From a checkpoint of a small transformer trained on Wikipedia.
Size: 13 layers, width 768, vocabulary 32000.
Architecture: no biases in attention or MLP, untied embeddings, normalized queries and keys, attention and MLP in parallel, some layers without positions, shifted keys, gated attention.
Training: 1017M tokens, 8668 steps.
Each number is 500 + 50 x the weight over its row's rms, rounded and kept within 0 to 999. Layers, rows and columns count from 0. Numbers have three digits each. The size before them is the row's rms in percent of the matrix's.

# layer 6 MLP up, 3072x768, rms 0.0572, rows 1419-1455, columns 512-639
099:446485496445484616524634384503477528566490563458496481454485538542532483548465589525543509467500466492495506528468527505381488434434467483552501485533538560567469542513507546491460557482472525469405506446590492429481517539445528408468495433526551501501429589401543490508615462460558490453486418486415514531514489439528421450519520430453551531502503509455468506533441467445473453517464
098:475462521447479581531420405444440550437483509438549543469578610503412421534472500537492492492433438476404470465470471465568470577487486544645506522469535518543566477530547501579465488616478487534459543462421521557569490562482535468461498544548499543524517458447493615476534527538589421515462562498523492381604533485542480528544519442509529511515504518447483519457508513506490479562504
096:449533531527482521504515467475490415447462489618436551485505475533419494542477547498461461601533528368526548501452496437555422561489418416494563380563463471478565508536526463452451524485530466470465479507464534565512529556568474518473552500520546535507457555540477472510421407506526582541539536497415577512508505498481605524510460513536434464545472585477485493463553543541437492439559
101:501472506607487509507494354529479411477435484513561465486461460368498487534404612525388479571571466447504509481550475454488497507357532397479527528589393455474513525496435471570526557555458526580490498500484500508439557506477534503533511542585553586511523484514495531439461525554511458461453511509416493522450449473489525513459507423427510492458480426459551510574476538533510513519532
099:516560548632531545597454568466575571461555455560503532535552502518483358517464532520563549569538496503491583552561503369352522556556537508524457515507409446559536464510464470591450499468508464559515587593561497511475455439609513457478604469508565585491465448533458519558491561508536544542558471501574483488473500567454493504484378483553465514642543483514471534494552594546549470490552
098:561514516465514540458500515518468497417537521564547523453469534518544477455549422494544589483562510525506482440418559505547513537464485546489498458404503547499542485435434479546519410477494520522440471485601565534411508485567508462483518469583502536543544446542495463567586471436528529516563466442499465454401502446603446515554492540473497499534478439528512579534504569540469492421450
099:529529550487474523441545542515510443508424518387504473508550546476574491589629408473518531541466546546484488528411442491393553521595551551507549527474458547473504464437535445488505497497449519465541493477553459448412540535534487418402549468435479514557486447528525501541505482494430463432561534545492496437484498546406530485506486473455435569413583485596540433501469396572502455566475
096:616454517579583522525551573473508523555535564483489463547476498447594464436586576456440528512623373526519581492455459463395429545535468622459464533548499537519440366493556520546562527521472487395393479613534604442509535551517468506501485487460416458477541414429539456535381487528436466539401514500508411598453575458489511507476494520450569628447434488475470500461559481591543447491527
096:535489529593480604584468554520443438520512554463438439549492496501563517522484499540548571484552503493424565492526567588450502524601533447510527537467520412514407498557452563413525522527474482484497443561577469519631534503418438492445542565479549508425497493505434512573449490474595475376434478549582479451466600599561522483552505452560523557479453483475513435489433404545524530496493
103:489546514444489601470550495505428586492550414429597513476526549505473452465545557504497452518454464539481501509441475550510511511513416539392513537591514538475503552551499441462509421376471498460495470592558527434462476508549518514513508487596445427543515435481577498575537568554485520549439462468503454543533508486523504535495581458551430482566500459494514484524486469512512518475475
102:479418418441502548518445511427435477569508555562423517505453481504463440453580530478565475455603494494418466493515520472592501544525522529483521573467450508473427503505440571519519543482458474545466545531436482485520470542455549445576593490442458461465376463552566465490443629407536558460429414510502538557424472614402470415415534506504505617528513489625500461597531525529528482626549
095:502522459475522416504534487445558557510526507477601400534528498409445477441481479527435475523518516511397429450410499448448429604520497509549457499530542462560515537388526474450551466515552504521566495574413466547480515460517482432502424461564580519466404517524499581491431483380497480479439514465424417528507517471526511461529561439529413562378535509523568440513549624514525460487499
101:507557553518601494445530517500557516566499484563484505459491484514563489429509472521483508444537408552523487483489562490501344446479454512441472455535488423464461487486537552463516555491529428489569535541557488510565421486541417516559553482514525428428478402514551421407566447504427480388515530435504472604540473512490520431493535535406459522557549487487455478523508581441500441520517
104:507432511556441545467466471635471525523511429524494521472513539552406492466574553446527435533497488476396431608534565435512491525459481441462511393499480565450531491455545594537495524622481497580503521581549573490463642481515498447633477529544515549552536534480569548516576464551564425462347519475512502431538457521540462481409517478440643469555569508548504460450450468481549460442472
102:418471531457531518537501447491454431481517495562584386515578487484458570549491444484514585442543400480437469468517483485460537483465530582517552568537479505560507568360515453521496500545485628547610505521489524540470520473470513453494538442479498448450535533549466514398476427627524509500409471483542499490506508454483450508563560528604440460532484439467492559506478493425431548525464
106:578455528506469515490483555432439507467505521493605444435576425520557453487476581495490474453518369520512455463523454552459546547482499590456407540479507578476491458348437469517435382515513463580524568563513408565412571562504519462568509472545458488423585534501496549427488531529441475536481454477475557493461523561534426502526470497535448477533450464580548481537393448487480574481453
097:525570494580552497581501474432521535530502518496425653390474600518538669436570498473399428561536493441498517513461590557513529575568477487511490485527532450457500485629401440487477570491575498495524473509452569513385505440475467441556434487469442513522416552495513416444530574437573468512463453558536532483439575498506564529559440512438410517600563525543559449503576541502516554392541
095:551423432602583530483502443500534441527509580574487524501459525524533401469503509472477490542513501486552484553478445568518447461504453489488566476466488389493521497429549363509492535434459603551454512521502468516484480576469522477587524479579441560373463579429574466449481386467469537498565458516449462372514448470402520529425553530470508530515517448472490508555499585469567427439494
101:521516502494497420541427524588595442500511411578506590513497559519484507456533574524398585513546512523428514510439554521607541562473515499506486502534512544495402504470473538479481539536450497528556571413463488466587414469517481550474504469443460463467552514510473612448458546561509512456504482500522527447520554526402582516522566439441576504479520499534463470512467524591415439532444
098:422397546492546504493493489540487452500532388472515527605405539515542568557601468404445559435491448570622559470521605534511511468532525593522590509579507544486432579474557512466503406571524473494405495580570467529456554575603568494497553501489528513551503524484401466515457460594480492490478483428465408534400462499429468496512630585537485612490541546408488564510504471507461509463499
098:428407476431607531490479579555484505525458673581482520565488577570560517444436515445451462518553398520550521520516417447582531475493591483468453554577552447438440464495621479554519531469503518495565471503508554482490502512477514478491560575479487478428415544539541436489560561545485532432557564543621499597555529508421438532485543491461488568437504457480525498493413528532463547505526
097:439539522507480520491494401425515541548414483556533535542533548534499428551419546537467520525515550536578507499556467560512542552459531462552494531438561485505515455498555475505510497462531549461521544541469512462486560548537546407504606488591523485539549444439547445460444505488593544439484494547531419533476520520504475457472454437454548527548452529617487508566544548505378500382542
101:467540474522455458501452530523531561572484539542505623482441486486421598512490441497524520543572483542480586510590556481479407423399359560596426546503527542565462514518487517434424501536529410502529420496578526483538490490614498585519482430611480518565447471495464557565477572511501482544489521422590500575554527468590407573577507448519510517544408445553411606495476477487487581508508
098:483452507467510553567411503427471375555516546518462485434361457497457505530510474543460504467389528466471524453476567458517474557439534534510578477501494582483487425511468546504512526462515469433491518544518549510569458454504532519418490500564545531520499449463513504511500457488516483589469492456575524505479555447530511530443465497480543406486477549579504429538456526452392495525468
100:440508527510551585568454483504540585520469465478553537504540541556555439479462552455585461546550484454600495505468616487504472499490506525531534597518511619462459574455521397474440450495479501468481503496515430516475510631479449471471506495521579552612497483493419465512432431500483461590506447507611517521498524586404451551555505627511505464508507520516466499524493571377628467521512
095:455461396324500426505481571473579466469514525457480464479447505401536514530573442434516546616442551609470513468514404502470543498504541504508539498451422450499608528552514524524513463440439506469476434536439538438463546494532572570502476539386482540442504513469550534559502384511592590551399493506449466526524528483442543525515452513534445471594595534495469512550540487515548475504570
101:520524573568501498447569483502477547488526484437538444453583410516484524500445498537458477553520495449555504603459602523549482444477485508444449562497534489491448505355537499477499546503497578538496386521517471474476554494447504523448495587513469603431572493600489540497472487445468550499435467484473516631484496555473498452551509491563510524449472583525483608520559617572556526423527
104:548410524502475496495494480494454471533453604575531514466377482454497457532461448555480627557599552540535534446479421568461534484418530557529395544539556475549546470482543458575524534471483510474530574485470522531500480543464494518507423480447548502467507523521639388474475408439519508491502487440476493461407439449467464605533500585503525502455495533458495559525475431519502507541535
100:621561524555461449491493471439506421567506450574484501528502573535489485481475547627506556503509544539447428498567538408462584573526511411503434450580464479481448455487548479531446372580534490480487567515452505496490484520445453409520593576503435459445571590502495506463552495459446470454474536438527487574447539584468495538550522458477432487515540435519557464526501464443507440505452
101:480479439513520485588436504471527502458513563459467467544432557468551594468528571535443511520567397531463501455541545379464417475533425499505479479467549462466526492582488484526527554459426545457459464495520489478466554451477494417465504569472525499423467480476525508418449512536439608508609494531446491519506502443495474466616453471512525510405547486516536523472487442477498509494568
100:481484518580476500489426520444523451429480500448485414548499559492533517383491534472468544501425529509533481472536539566471557479528493447432491440459476479431512441493527498468535455560450485559494498500551635524510463481515516530616535482534569436517421565522445466458511407632558523511517411430531449497411517467444544416505496584560478521474424499500530508499524467476522452504498
097:453451572569490501460484494579504452439487535473496482566529638514472552467446574491490495428517517643494490554460476536512572544438492505498494557475366465424516472481433449492453487454553583530465537545596569583501517496463499557449522475482554564466504431500538476552418574504445485554496467514556410377433503401543457408388413510410470489489534485516477466543522532421525476427426
102:487525570494493538496489548549475528443506533547589489477540480420495555393516498454496383508475451420482495517587518464561435587638492498510579476521480529509498433489426527456504468481577504567459525446536511505451517469497487467587517413557524492464452421494468443494577467506433480436509548519481584488530404456445507522588533497471468480541503559513475573467534575517565438430429
103:533478572488461497548528570540565531466499418467401527408517453422477561577517525485491468494448520403478567400491447512478507490452460562471451516507517552408422510461519566524421592490480549512444497422511597488558539528554569540546448466564587427533489459533498449468468557470611504462538525535493559533552483500564598540473484544529441332546513484440521568489499374452463455536520
099:510571480481543476406457562454475413581524535560551479527458424553510524499442407431498397446489490539649382521529505455531505492470462497512467553525480630497512545496498502542435451474414535536466505527511444530480516532455452605506425405493419540440520510556456490494438566455549510521473456521475490431594410522502456502506375439567578480415557542499442588485460479610512491553443
100:556452530479537479559506421404641489476526562535511425474509508546546426483544530478553531472465483498589530490425415564519469537476528591471573543495496505485529526493502462463503510479499516493511615497588506519524382515464523451495511466532504459450554404454575500481459558500502500552448505570501472485468457468535488504536514571503492436552570491531524475572473546450471459547452
101:606522526629484600527525451636603434504547397439500488470650453500519430477560508448587473575513467503433501415557553462455535463443514562454475536481472544582480506451462620436480426574526502414626467493596531424475423548477525492504505547424457456424401424587540521525486515460517537392456509543544520474510504559660575430480469478494521568418446464476528562484559482413415433593529
# layer 6 MLP down (transposed), 3072x768, rms 0.112, rows 1419-1454, columns 512-639
100:603443431438467553592541350452532517548604573522484451520446562563513453498428559538482574448506476488452559537552547520581428504449413524499452448442558517564551507551537454506521463553475439491521494471542527520416537501481513474492494443457498490557497478511525532539498509436572470473478404448584598584483546511506469547539483463417618510523564450564521386575464518528497538569490
100:485494439484523443519367483632501520517492421477533502484464527581464546519547570516506486438489549484555483481551502409473488582544405499619465473438457490489486493582511509544536561558522534501454538460498458492558481536562429439479464513447448480475502522461486560545609381562514467500525480512488447458495589491585548469495529370472439453572440493518545491510535435469481485518431
100:399464527510418453523499516491525524583543486465469494556498443503477471414561499451538500492454445491483507516501444436474478626452431521507555490477544559504446530536552490587520505495482535520468513537556569469569533537513448512501528420506591484512456502545446578445560452480586471504432459589417551515501597408577456538429520434494427478549521476625433415512504504508417523518484
100:488480526533506506519531509442511484560533529429570482494486498534554578567547506537452484514456519467459402509536506548546502505549485579473537551485484494470571534565572507514578587478517508501629478469571522522574477498463527456485498485472522565531600479391552585479586558447381540573483520543486506501525502366545520427459543456526461462518498487496464540518495527527406469558457
105:549522609534522572527474554516495568508534500577509540480432542570455455507387523554500447543595552533467546605534496474492480483533446475518551512488547461477637518479461562542541475519536492385557556506464473548471493512486516519475524419524508490517468520533488594526395456504341510542510505485501508479504506513529527473538493540444479407496587478531464468526499481540429527434546
100:454432425538578458411483587614526639490508538473527478469447602390556461461492416446491489521482498538450555365487500551494564420482438466507503419511533561522481458486535553461447490468544489553460511503591539568422570475469501508417577542503447509514484492513460421576575471464570508505460450527524453522470581495470524369548562529607509429560557546535520506493476574511477493457615
102:469476499503544552562428561507434487536486589553470494367556533521477570511494498458563591512513525616492381463526522627488601529497451413625423484541504411588413530527585496503479542514489470520500425433546521573494501463545496470543580496396511517529479574468486469455442493567536558473443383510462455558513493462530509425445491498555475504464422559537539470443533458501472522650534
096:523537551370519474488603497510484509560482609526503455554573493459584531484447470494582467462536524462489500457437439485512464456400528484478398525546392459498544545571486443530540529448473479498549467516495535487423427459501524559548518480475570452525546503559468420422494503492500513508605552562420519462524522488528611450497609451529462568457456521435512454492517469518477538565569
100:417382606558509522578542503457472490413411498509461525441561525589561523428494495437472495469445547414465549546438456401619497469569641501509495605461455371525528522538528358522508555516491598561539524437516511502549521588495456517566606567491472560472513444497574516545460430546454560439423509505471527532461502528553504391542453498589492655501423487483449481577531425525501476536476
106:570485481435514432467587451555453530558560542480444546541522485504472516523441438402566548447502461513489514540462567527510570523534495474508509487496533475494460504509448548556601524504532467442502491430517479557480536435494558476466544527513503419479484492500645460572481442569533451530489461600571576504479495557489570493401553421483430484476532488382465525473503449501520566516522
100:521493515466480514434466569438420458527542573611481558598490499491429354518460520419431502564530443522447513506485517425540544475471497475473556537487480557522461574498464527448513461467459502523482446505566509476488479550418461478442415427412511482479511510505502514470471495486564494569461539410362479549462448606432481520516490546554424521530502495462486466480485466485593522526470
098:537558531460586504487439511478556534506497496404491446503421397408439488488545596572492514540426553437569437590450536449571520458471472506516551477526488449552525535481528443453486537535494427444502593506489579486514470471615518493520516520525589541543630464641470488570515523583509468559512557472541462549471499534481580497435506469556456490505512498465472543386572447528432538502446
096:468454522508454483503496489466410477519525581612415483498464553421511609507564489557412651518473460398443450475482579443485500473358435498461474496454539462519450472505523493455487547508584493543481534540501545465507411456521492561509494516431469532549538528539543440485484539483562510443519425481437504641430459541433529532452498461477506537540556473490505533513389632475530465510495
100:524483536469435405511472465492476495482482500449541555510499637486415567562478477481508514464425521559429373418544510494581610521471490523481432554498471551567523580500469489577535511452433562476565580493527446582565560448507510555485531467561570467456557510478459563506525545500509585521423411420454496424453401525526453500512626356429617545481527530546514468493533540529588543488518
104:510548465496486517533424517475537456449505565532481578391520401478454549475437493569598476516496441520450448500488414495497510440530557543519513570482517471524480493444512476518497501403540500566515466450489419565480494478495515486467463530475429545493542486521539556532462632467547522496626458557453509445469520546472453501518486587392493437473549521537398546482580464396489514472477
105:511462543448459460505500483400595452533521453514456551550436467542538468522447571511464582425521496531480439472510453611498496618464496464506476501470529568423532546532551425604569397458495427554531569497475501577524541501518464399504557495508463523462445521564452465437441409527470497554455466575477554553431460571499437449543435571511630473511510475470500391411562402434531548558546
098:476461569496554486491428455507524526476447508401522570481474583520499498537416479464444543572469478468467522587576494498451620385488513536491393438556434530520578528450535406479463431537551443443535516463534515530531562519477536384387528526493495612468422418418480505536477476501512459465460482492461583468423524574546377556468515464525546505486481473552530433397540537514471474474556
098:477423549489532440543538450458475493502504537553504469441590512434438491507475433459543531426499505416498477483469526421543504407505589530536511509438415443533467571447541447531484455481537490561484405465429417446565589554542566470592500412451488548584589457475485471516582536452374521478414508475496472501450408516684416502485604437402440498541452417475524620480491493495546534466475
103:546538518624536451458466580485472495556456532470546512464545445510453524466504581496487544478534522490457478458588552390534556514410533436505492588506580589469346477525578446516514496536526486502503568447406578530459533448625441456526451466474458515552515563525550519476453590514534440559449502501484438568429512440571531476466510452504498507452535524534517485588494510497531464464466
099:523516530463579605381523414488504558481550526509539517382501542557473473620566445527522520370490517451436390620489480584513496547470480457569543456534458522420483568451484478471457484468469518534480441475581463490534519506561478488602529576459418583583490529535437497496487431482496558475521517502460532503466522543513476522524575591515518438576502483481462548507539532497567484439467
105:499527583385465474513552540503469481517415542480531494416439535476555429621536494508512460522486393523533574554478508538482445527527501474528573489438506564493484494454549498412509454587560477526466584557508440510538490451498447556463576465467445435475537374517465455464478516472456477438418517571523518476480436573488557500517277430473509529453614456525472507517496571423499526467404
100:561447596437529585494537511525456495461547470468497506521508512556516504497449536539526483491583584561481494479536485509524458537453508486516495515594572463487523459445422546496518592437450514500471545539512479348439503483496537458528529515596394468562535448502443493459451528527447485454464506518522453394471428506498495549496494480563611505502506553541520419459517479450509553478587
102:399407524443494479423520557494510521462578490521522491556458511520460477480628584497423596489577503584449536477484468503528553502463446466564566500498588436442526572555540609543518504490407516487507520464517480448399537470526466602624511544390526530439515473553398443540500462448511546462463474374494479482548469505511478607402495459513476573485556520660485541595477474475501510498566
097:489520450455532564487566612588515459563433500414473572487468486557425430587452441524475517471574551482547459460505576601404552581484469468492518426542509541489497477442497499481531409449425504417487465462539473528496459506522524525569527473496493582453536525609590398466550500557493535431510545486535478546501524600541538625577511495447481523496546584545421481462535515543509533488421
098:450408480517537495518501614515547544524508464522486459545484547575496389539473505398483523562566527390455461634509464544441498432485400512490505509505469465495499432442601420535403521421462441517448461453533449487432470448488557431479460523455514533513490530506478514440520476638498460441538499508519499500526491606476474510532566484513562512502543482499472487502429521461622432325512
099:557516582440490453437501451543548546457549396483515546504474630478552496565513392501581455470496511532517500458460472573500408649543507476520527531476386568507496405481460460637534507529484472462527428488505457529507472383487520504517503551456531422457473410475416501523502509562501440509501433494588528532424370463574435526438476558543445468523471489524523502467598471495475379488497
103:491454483471510479480390417509585512468609496499558449517521520526502522541531373512463536511470458545522372488571433530480423535418566438497497398475584530529481519401579434462518506420530417583524525414460612596445609434556570472588474485499441502486473427460472553522433493506538460558545510476543479498530521502473482475490385560443501464525522521569466412463471418445495457481502
102:557607493532549475522532586554439440446548530507566435563414494526526479452477535490501405387592572511484512534404483547506496512471391512581454407531553488383527451436501419532439459472481521590467499479393513425531521416459430455479457527570429468573417493501480526483478486512540546514533468512519543382509562452464527490513440474539611536438568573525521520507541574504507424502431
099:531477495483494462473511482441485499509495520553366526547532609469470595532491518545490377521522477521482416435461417520609499517500426496510463554529551517524412494497520537626521472504417431470499453513497489455516498567543507505510554559422494481432576547485497518526500530462485572483400459436579412483489531427473520579443519533383489545422508590526510510445561539444475481539480
101:472509549500439539445496514469493468500483508480550572503566539416492529498541512525476532556460415541461500562521462471457483464452496529463473535451523518483478466528459446492475443627508510492407467516516517461488474570578529554560529496554531577545473503462508543569497483566450447520614572547408587402443515396517414459541488422464408541472550535528407452469373492488514409452490
101:489500512527437556644424550449533503496522514493476538530437576575492511582510494579433457435494548495536510519498567561514602526556517587501479500488547467463479493468430480541467459641475543549507484507553605488493487532462456567473468539487547529508451533496565437462537529527510455373564466456320472487440469552505454472500498523523510560542502537559484588517536503594460412445495
099:458503500453482525485509584422498505598526482489550504412479583435599568558499458540461465478469529474400541487525529465435371519472487473610516476513472497478443512512558438479444475529596473555482545534580427584493540459491467472544569525397554562502522557548560618561455475415551395490464516521581467451524483519520432530500461509442464461493424476477482486558471408481491505539505
100:456450500599463489506459539445507572501452476474516447478470527524487471487463433369495458522364491485467474498412588435529447505514530501479502501502430521550632453491549504494679502495431501509607545539488455487447443500470575465528456483430557422529479484512559527553569514599547575500507528502358543504504430475511419517524461440497561543512517499486385471489567510483522544454586
101:479483563519467389533461515488530476557447467498509460426528488537464478442376537469497413525486482559406540535508495543583507515443533505423457491490460468482536492489533508485513443477572448506472577518549425544446552568469544523424528496552441468499479467448447443537546532447478418472481526515488432493486502525467447486536516432596476504436437450450524545516554474483535450453475
097:533517503494479472483492554489483427451448558489488486532485508481446581432499451466474369450504499422503449519408450444473504533538503448541483549538516494496459566466572534501421544583437500574498493545477523532490464540506434468507429456554467466459505550570493545516536471547613484553488450484461486465675452493394433534508475439418502522464500506570465456519362430464406435495457
101:419426411482504575502499561502479388464491500555483533538508456503523523533424487499497543427507471572492462518553525525438506542532534502485504498375523477438537536513564524503469502449522574415521529423403577437517474496558551454563533538481461443497535493525468446486541457636547478433535479528502471482437470517449385484502521468434468492517443460505605555517509509468432411470558
# layer 6 MLP gate, 3072x768, rms 0.055, rows 1420-1455, columns 512-639
099:486505511508481467434403544411428528542409545513517537475518444544584531570479472580483513424472551501535448415600480505557623517505431437567442476513426539446560435540471450545473541552583419494550496538575529375463458482476502560551506459485549524513480462450512579516517478570492529450485534468536422406576545490527530523411464476452496490504429488567472450599519466511547525493492
097:544446547520531501387534507533532500491494495535546466549506491446468481472514345516503530445541544531367576549523398441492471458474464524555529474417473552496582440505450497501507498491446553568569544473535467471484567492557509501533497554445534495543463437484554490554611520556461488463607458528510537455528514442571483533523446535397543399500438491520553511562501486480458458521459
101:604631507451531486511502470494464446541469415540567460422526458481507470517461534524421549445499511588477558464412539515539405465436497527521528591464420616504535508559523539477442516517452472517480470429515517477392595486452508462473573509427451563599491504509458506470512398445460472470491505529501583449443449512389450561519538480443510438543466482529368558506544525508567539512523
099:467512416515563407480554455499385454490388495392416467357476561464490610478389518457407454519513528511519495448544446575591604525475504458462426567495598568468555414482472514396551457522433504483482452505527496434436568434538438539544435511505508482560457552415558460417511403463449446423507508527531522499510529429549528454475578481458553595456518455471466509535426449525464485548403
100:487404479432503389526556454451512488450457530494455600470440473477440561534380576569550465476582549396477506504532556477554486456518485457463417414479500534516547527494520532559499549529553513503501524491403542550537515518514491486471533419467505481429504479583508572495443444524530511536453442552504461446508443527463434527436412527463475505484512510449588531581558473488468529536506
100:479517480581563467500455504520417511444428569478448638568508461528419471590419493456497458468494545596453487534431503592484505475446522508627487565527470500538490492490530492556523501509448542502529493477481526556491570544439528520483567541464499488499413519425483491571412365461502463509524565518382512557415544568480520481499477505593448507547539453515502480556456465487412557613464
096:497530503531495358501493476428469464532544517468494501507523518479507544652495589498505502515442565520449638496492513513438556512593501480448516465565608423548550501584426498512520495505522564476458473377462573452540505486506472520466464521524522455554463539589555441532491464516529535523521495473493523495505521576464446438551574466464523428519497528508536531489599556459417543507596
099:445589583465498488481446483501466582499522456523479467573515541490481510482460368507552557520530488576375478596522507409496491420515467527495512531508428561494445467474497480439444455545543440555454552555418513500455485479539584498492530434409425433448519414479461477492479408471470523510523620537470482528541506529578481528423509475579516508623531471560431520605486530421490478440509
103:543434454531581511548482474476642506554538619474472504518451423532487409533485417495407455469435466496404452438535477433597545594520469461477480470434429462513557510575516439549548473479471427606594468428408464499547466503463560498478512548509536487575520493477483635491477421414533423543437555452466460477458499449495560605471429493553505464504432518557455435551496632394469478566593
101:391509495515517492471543403566445527500483517457545525483599496531479573573620466476592583457431559540471489517493422496577527531428443493414525501528505432543524553531534528536561543485401518509515440477502429436382451592418513537492618524533488403499512567616491501541613493468534454515622558499563488514481460562496486453458467447584480470476516478495505513515427534436498481447462
096:473477508568554564470552543616467541482402480648504521450521435500484471501527556466492553468505513481492570499466577527386499473456541469405510410465485564447465391504474411519469517530434462455545491482514509535494436543516520469519426463392500536520484418479467418482483536516458538481525547448410476499537482551415554470397462485472430527531493460533440518589446530407524523626539
102:495392503588519463557576482498535528524535501483580540468444518541523457420550514523464498509495472512468516497508515471566476467499576511522612466566400584504546447547507500545500526483490512444481490542464462588480482536521363490534553536457437440518546379504414508529544543540572439510543544493438589475574507530601436537489550588609482485421537472453473404530551523456450491498543
101:499542545480541448492458542393532472580510481505450515554400546514569478476447454545573549505505547488585480446489420571446487509570548475528498560527546535539443487546502426580523513493500511414576485461527455463462505492476486583468599460476489483456401478483538502462459490444449574541463493499504516455472529494444437516532583448489471598516480469400507532458576544515504517497499
101:532514500480522484478502530478487509468442389447524488492471611411574549524563552500465456366499520557542492426495506466587429576522512530632510505528554599410516548358451572462533454473486464463588525512568445472488437553536535533490536510501519515488527577469546426561387542430586484476467576447531613465475553489516472461522498489434582465610486490608539455435390493501582476596512
103:531432480524562604464486567519473520529494477389527423466435453600573493540428519505472467615469471492540454438515509410445603532395543480511576546477458437393480444456503469528458502491521525505512514545479376574421543413437504433501540518570474525474369511480427523485414584561528497497486499451544561511429412493529430424531406492481557519458461434491535491530530407389375477569538
097:577625474423518435537474496454459418505486445503479479564482509509525527407515466497453464426416616562563612479601579502502501551586574616505518562470546538463507559445494576494602564463488447502494516499523457417411628450448483482491460492416471538475501433563488507476482464431593417583519508578500538474482496457506513565466401536481546433513536526495543480544486521553538512475584
099:516501646493448412484482503480522480517502524522466437567550409555581493449498481509437470561486475475540592398472544480448580509580579496476402466563492580460566553494480555496502491472455452516520557487526496490500436454526522575447409495531524456550527507543464574540554588560570516486406522403550504556538514569526512472521488457505486463370451503525478568458591485467495484588466
099:476450551540495507470547542431491433503504478499549499439555535562432512487514505456488494463545413530448456420450526559500466512522477529493510480539391549452506518497530449427552501453500411551513447481562463575439506576504581438426492537574500544495600463527522479441612423384556460491480549546455516580507440557460479493567443571509521504462470486442416433499466607469443442625431
099:531581498453484502506461492506468534458496525489555543509456465565464537477466550478483468481573498504571462391494581416453410501432577499449534449525448598456457395587493479474421504482543502482581480457553482515437493377463556517533444625510563505509490575495530507464489575453450417491515383529447518496483469516572507532560510500504485495549604508564637423487475452488460563546483
097:572470546472409462520434454527536491474525467452505581525439443479466479435538556557493507475486509489641512571510533488424449499572486583503651441464461534506579493586475550537448421567520437464535481464437420454492546479514515486602502487550557511541588560554448458574457451607480490524476515501497516562435494565614457499543543553541482580521535543533396535587411517475528465620463
101:484487519517488511550543441505516515506609465464609434427518499478608461459499545548534556507533518599593541509561482516514422534529485489439491562537611530476473476505426523464496417448489500489533501430470485539493454511443580464569383474402483526503515411560411454500494573534509558382478503625421435435459554495464474503489419432468617580448497555547504558460508478484505462521514
101:467460404481485535577535466508575442556489600486475441579584532506579451621526560550486524514598535426482558600460508459552425575413549475489464533497535541492396480531451501583510488556470535513480612509629493548463546431505408486573510611537520464604596528485465501566521523430517447450569556524448623517494601469478444471435544574513475549552429502596428527492530522490492428476418
098:471596447460511466466378476495553483528466573551494469451427460538516488483507475509513460552461513470571448483439472469514447498501492544464549453500532476394461551570579463488531528592452477500598543522531525460490481535474478504514506563452491580499560456598550493502551505438417508356478519465455478584485521629454490519444556507402639572487510547573487395457568504477456509532428
101:533547568584510558458591423499545494536537514517538505613430532565493557505465589538568451526602545437453454510625485480506557546486513544522505456464532596441545523458538458482477456522495447591552526504404542524525574611482459462478433552412522558560506403529455503398540485525497544560515525586459595486453479494419566613456495555540570615556591435562398361439379573495452526508528
095:628379576521381489532479480446553457544502421470482404523558433495470499490390480602463518489480464492485496468533481450433554530462495429460464427484500507542464508575566488470564517395558428404505535545472553550528544492535452446568546550397482475552451394488492528433556521472486422477469584507472594474543483490473521524561494426508488434563530478485462527472580445542474458496518
099:456487553467513554448461541517470553485449564506492506468488496513436589516572473541547538513514516574498506417482500548434516445547459486511491498520497498467570383638430519476539498505484425390544498562438478417520515479511454510460509473459494524486428509457538502428533542533476529453449491520435565441479476567519543499413571445443464522527495501463495458539558494530471444482533
096:515485507551496549534480450442538496496500522466542507541546538515496574447531479484574457545477474483511538560535582492515539414534487472539601538402441468544449560494457598502542604480482488519479481463463491482545595471474562514537490564508497487577534449468430601517524565544591450445468445525551574429482515479514576396530542376461430433493521500503474434489540545430493478451485
100:515582604470518528502515507496563440547477478462529371422528553490507492482500528482545560421441518508583524549411440580446475433441517525503525448452572558431475486517597431476531501493505611515514521469565550474514470466453538638597507386510569499560446589588499463649453449450544487490446570534525590466582456520491438500527525552444554407520529485451486530506491463454484573467460
103:516475533510451458524557451487462546505513511547492660531493527460553532490530532483494509504555587473542472499543563559506515444575457531452465455533553467508539487472559498500450524483489511596486524458495453565377538525496410483495468513434487461468499428378513476532488412481478484444490507493544443566549533567512497368494473436537521553460457458481526578484537557501494540547418
099:520505506512522519503439513536506474503507498606409533473525627577459484472572467397580562457501457571476464549430608425551519537528434521518558541491503472416518513501491500496520478514430528529502505572460438484583520531461528493532518484537524473548551477484517466526468512548467532534456635467401539502438528585553551464494475512543496391542519493386498460563531512513461511530507
099:537506560481421457434393591504579472564444516535464529655558490460516595470547493526434539541522508401570504512472444486544469389485520505529505483496493477491532521554455526482462434507519447585498399441396505499534437436484530470506497519602476461577476558601483495518478480516484483535552438576416521411484515571506544512450466466490598551497506572413417480590479482569622439563607
105:573513489571490469448540593478488544421494576553520422401621489519482549364559481430465574492459488463516469494484500489564591489539639442453514462578497421515422469591439552490565444447430512520494442518519426520459449515519468519589408504470518438395456525481556546535536458471459492549480610466436453464640443403400495687536531461562443509480579485400423531521512591490510415456500
099:601601370525580540425577477506477501419491607527520527489473525550564483536506525495503487431436390490475373501498489529559491592452560494486520585553439470437491398516423454477496471466490502468517454484501520565466508467514543507478485477524469567394450413591466575565530466547450530512509520486425493417530530430451500548545556455487484568455452503521524442527535581534540475499423
097:486503595442572488443529496523653487553426473542506491543483424573587518559471508441502502403442555510495574577450506455527471484528462569496492502436556490536521422569425477597500448554401510601515494512473480535520492568503539528521444496581489529519555459615517561550482475429466588546553494463517519550482479482493482454422514517457489488418432550584413473515521497525497550586504
096:498533563532467421484507445507526533490405567437493421486583474507469439444464538544465600530481487451540421529525463423491454460496488537540459479570417511461577448614452410507493482526376365446426506462451459454554436488429455516482540445539494446416521421507464491471504456502471514527540460542341473503489597435511544434540481500536450475477505536467539450481421483507513500469453
100:501475456516470618543501518557381513519448445445493478500505492482474525542414505436446517487555485467447560472473497503424476513396498451509402549553560520453471504504461500427553498517495461435457552575514462524530495572513487519501457481440440508569522498494533518506497506493537476481506441448464458506541478600479599478561543495526510554399509422452500548607588477586426378445611